python train.py --hidden_size=64 --head_dim=32 --intermediate_size=384 --attn_scale=0.177 --tie_word_embeddings=false --init="uniform" --lr_head=0.011 --decay_fraction=0.692
Each number is 50 + 12 x the weight over its row's rms, rounded and kept within 0 to 99. Layers, rows and columns count from 0. The size before them is the row's rms in percent of the matrix's.

# layer 11 MLP down (transposed), 384x64, rms 0.565, rows 352-383, columns 0-31
100:18 43 45 49 50 67 41 71 52 34 52 33 64 45 38 57 69 61 52 59 34 48 60 45 31 60 45 49 62 51 34 65
085:35 33 61 38 53 43 55 61 47 78 30 43 43 53 68 49 54 41 50 47 49 56 39 53 44 64 63 68 41 52 30 56
106:42 49 61 47 63 50 26 72 74 46 49 33 66 35 58 38 53 72 36 80 50 67 47 52 38 57 32 50 63 46 42 46
093:49 71 50 58 64 58 45 55 59 54 59 50 39 58 35 49 60 53 46 46 40 37 50 56 47 55 34 63 71 36 77 38
101:47 61 44 52 53 43 61 75 69 60 54 47 54 25 82 33 52 44 55 28 27 51 55 61 60 57 36 42 46 57 42 48
101:57 62 53 38 39 70 53 41 61 64 65 66 46 23 37 48 60 60 40 58 56 40 48 58 40 47 65 55 30 35 56 58
107:53 37 66 59 53 50 37 52 50 51 52 50 39 63 70 48 54 61 39 68 38 47 40 46 39 35 40 56 62 40 29 32
097:69 56 59 43 54 39 50 44 37 52 49 49 55 53 36 23 55 36 44 59 50 57 48 54 36 59 44 55 38 37 67 75
120:38 44 64 36 57 50 72 45 44 66 71 38 46 52 55 46 48 66 57 42 45 41 73 62 28 43 43 49 66 61 58 44
096:68 39 63 44 49 37 61 45 55 41 60 65 45 55 60 39 52 39 79 58 27 62 36 30 56 54 55 63 60 28 30 54
099:42 48 87 49 52 72 42 36 66 56 36 67 62 49 50 35 55 36 46 57 44 42 39 49 71 58 45 63 52 38 56 53
109:49 32 44 50 36 38 55 37 42 56 62 51 41 56 62 44 47 53 62 35 65 43 35 54 66 29 48 44 42 38 51 40
094:57 59 57 56 55 66 30 57 35 50 50 48 36 47 59 22 55 54 66 49 46 33 34 33 45 51 56 59 47 61 79 29
108:51 50 63 22 31 72 63 26 51 41 58 43 66 56 57 52 55 60 59 49 65 58 51 53 50 45 45 31 45 33 54 39
089:56 58 55 44 29 83 33 22 64 39 39 51 64 52 44 51 45 52 48 54 65 49 56 62 53 59 33 61 41 45 55 50
101:52 21 56 36 58 46 65 49 43 37 59 67 58 40 57 19 64 43 56 38 57 47 29 59 46 50 58 55 36 60 53 44
105:58 65 45 49 61 43 50 44 65 76 37 40 47 45 47 61 49 46 68 42 61 65 41 47 67 57 37 50 64 52 53 71
102:59 49 56 47 40 45 73 41 54 54 37 36 43 62 66 60 47 48 64 43 45 59 22 74 62 55 67 59 54 26 54 52
107:73 25 41 56 31 68 75 53 51 48 51 35 49 26 43 45 50 53 54 46 56 58 58 45 37 53 71 58 56 69 52 33
098:42 59 44 43 41 37 58 28 42 40 57 45 33 58 50 41 66 39 44 69 61 55 49 39 39 45 44 41 60 60 39 62
105:54 36 28 48 56 54 53 33 63 46 69 66 57 62 51 38 49 61 49 53 51 65 45 13 84 51 45 35 54 53 74 52
099:36 41 59 38 47 33 53 63 28 57 53 44 67 49 53 31 68 57 35 57 51 36 70 52 52 61 38 55 57 80 55 57
087:41 57 60 87 51 64 56 74 52 57 40 33 38 59 54 50 54 31 34 45 51 53 55 40 55 73 46 45 63 46 57 59
084:32 39 39 35 38 44 52 58 47 68 28 32 67 41 56 53 41 40 36 48 61 67 27 26 36 53 65 51 49 53 44 60
081:50 41 60 50 59 72 51 68 34 58 58 55 34 35 53 56 33 47 45 23 52 52 39 46 31 34 60 45 44 38 55 55
104:41 54 59 52 72 49 52 35 58 61 35 37 53 68 43 49 50 38 46 32 54 48 44 68 54 78 42 56 66 45 47 53
125:45 52 55 71 47 19 46 71 21 41 61 51 61 32 53 62 51 43 42 65 60 52 52 63 50 33 66 54 55 85 49 43
105:40 51 37 61 36 33 84 45 40 50 55 29 60 60 37 56 43 40 29 60 53 72 64 59 51 53 61 44 61 38 51 43
083:43 63 48 41 31 28 66 27 51 54 56 49 41 49 52 48 58 51 31 50 45 40 47 36 34 63 44 55 35 51 51 48
096:41 61 65 67 28 42 40 74 64 38 51 62 65 44 64 51 56 51 66 44 42 49 39 34 58 48 40 32 48 41 48 48
096:44 52 39 79 64 60 76 61 57 38 56 34 40 69 42 54 56 33 63 37 28 55 60 53 47 52 56 38 55 48 56 51
107:46 49 45 60 51 33 52 69 61 41 26 23 42 35 65 66 40 33 61 39 50 64 33 60 51 65 45 40 71 39 56 39
# layer 11 MLP up, 384x64, rms 0.534, rows 353-383, columns 0-31
089:58 58 37 47 47 35 36 52 53 30 51 51 46 72 50 64 74 57 72 45 51 59 57 76 56 51 58 30 42 31 60 53
111:41 58 41 43 51 48 58 29 67 62 47 27 61 65 46 34 37 51 59 36 25 67 63 44 67 28 44 68 41 62 61 56
094:37 70 69 56 39 59 46 33 48 37 57 28 49 47 36 62 30 48 62 69 46 57 68 30 51 49 45 48 27 62 42 47
097:47 70 42 41 45 58 64 30 43 77 60 47 58 47 27 72 42 46 45 41 49 49 73 59 48 50 40 49 60 62 45 49
101:32 33 33 48 46 57 50 52 47 37 55 50 48 46 50 66 47 50 64 51 55 70 37 51 69 47 54 59 24 38 26 38
095:29 49 78 60 57 49 54 39 43 59 45 60 45 66 33 36 62 41 38 66 49 50 56 56 58 79 29 57 49 59 44 62
094:55 58 58 63 55 45 32 59 43 65 27 32 43 70 38 55 38 53 51 56 58 53 31 69 57 26 62 61 55 44 40 33
095:26 32 72 66 56 42 50 76 45 61 45 46 42 48 52 47 45 50 59 43 44 64 63 49 54 74 35 61 59 49 58 29
085:53 67 54 52 43 36 52 61 58 38 53 30 66 56 53 38 36 29 70 33 30 49 62 59 46 48 63 49 31 54 44 29
094:16 54 59 53 44 56 55 76 47 42 65 57 61 39 38 48 57 42 68 35 59 56 57 45 35 57 47 34 70 60 61 62
101:76 61 33 67 30 31 51 48 52 44 67 50 58 30 55 44 46 40 62 39 38 58 55 66 51 46 48 64 36 48 47 59
103:70 42 50 55 54 38 63 33 48 42 66 76 31 54 57 45 67 59 42 87 43 52 38 55 68 64 49 51 41 37 45 46
107:60 55 52 35 40 46 55 56 52 62 19 62 67 54 37 37 53 59 54 69 73 44 77 50 45 42 32 50 29 64 62 21
095:41 27 65 64 48 46 48 56 71 44 66 55 51 50 47 45 56 70 30 71 46 45 46 50 41 41 60 32 51 70 41 32
094:47 51 52 57 57 42 46 41 53 45 32 35 48 69 58 59 43 45 56 38 28 55 42 37 76 59 61 67 51 52 65 57
104:37 64 59 43 25 58 45 54 44 41 48 36 51 36 63 59 45 49 30 40 35 45 51 46 61 48 27 38 55 51 60 39
099:63 44 59 65 55 48 27 41 64 54 45 34 51 45 62 38 58 60 46 59 44 57 57 62 57 47 54 56 39 36 37 51
112:59 55 62 59 66 55 74 59 20 29 38 57 46 60 55 32 49 57 45 57 63 55 39 40 47 50 65 59 30 24 38 50
102:65 62 46 55 45 53 64 52 52 45 64 32 51 31 63 46 49 51 52 56 25 59 50 53 30 32 65 65 43 42 52 44
098:27 48 68 36 49 54 62 49 63 52 63 49 55 65 40 54 57 51 68 64 53 40 54 68 31 46 77 35 43 40 40 44
104:62 47 37 50 64 52 67 43 43 45 35 34 78 25 25 39 52 53 62 49 36 53 44 41 66 52 63 59 60 62 45 57
095:60 62 66 39 61 41 53 37 50 53 75 57 61 44 45 49 55 67 58 50 48 25 23 49 52 38 52 56 50 42 45 51
100:44 50 60 67 62 33 46 40 41 44 77 47 45 59 51 39 24 65 51 47 40 41 33 77 55 41 39 56 42 66 55 39
090:40 63 61 48 46 44 37 45 36 33 51 59 42 52 50 48 37 40 41 36 24 62 53 50 54 48 39 75 38 53 46 28
101:19 37 46 46 52 59 49 78 62 53 57 32 76 47 47 56 62 43 36 64 41 64 56 53 62 44 61 58 27 37 48 43
120:51 45 50 54 39 46 54 60 63 28 31 58 29 44 45 43 63 53 50 43 63 41 60 58 52 54 60 45 50 45 30 47
105:45 29 64 33 71 43 45 55 33 45 32 64 27 36 52 37 51 45 55 42 57 46 52 51 58 51 60 52 54 73 65 59
087:36 51 48 41 54 61 48 39 62 28 60 80 41 56 67 54 73 55 65 48 59 58 53 39 64 30 51 61 40 50 68 47
106:70 41 67 54 77 52 42 42 73 47 35 29 48 62 49 40 72 61 26 25 36 51 48 42 57 39 57 60 53 64 60 46
087:42 62 52 66 45 47 53 72 61 36 61 60 74 33 55 44 42 81 71 67 44 40 36 52 49 58 61 50 41 61 61 27
095:56 40 54 52 43 56 47 37 42 49 41 51 37 54 49 53 66 72 21 43 42 71 70 31 48 46 54 55 56 43 46 56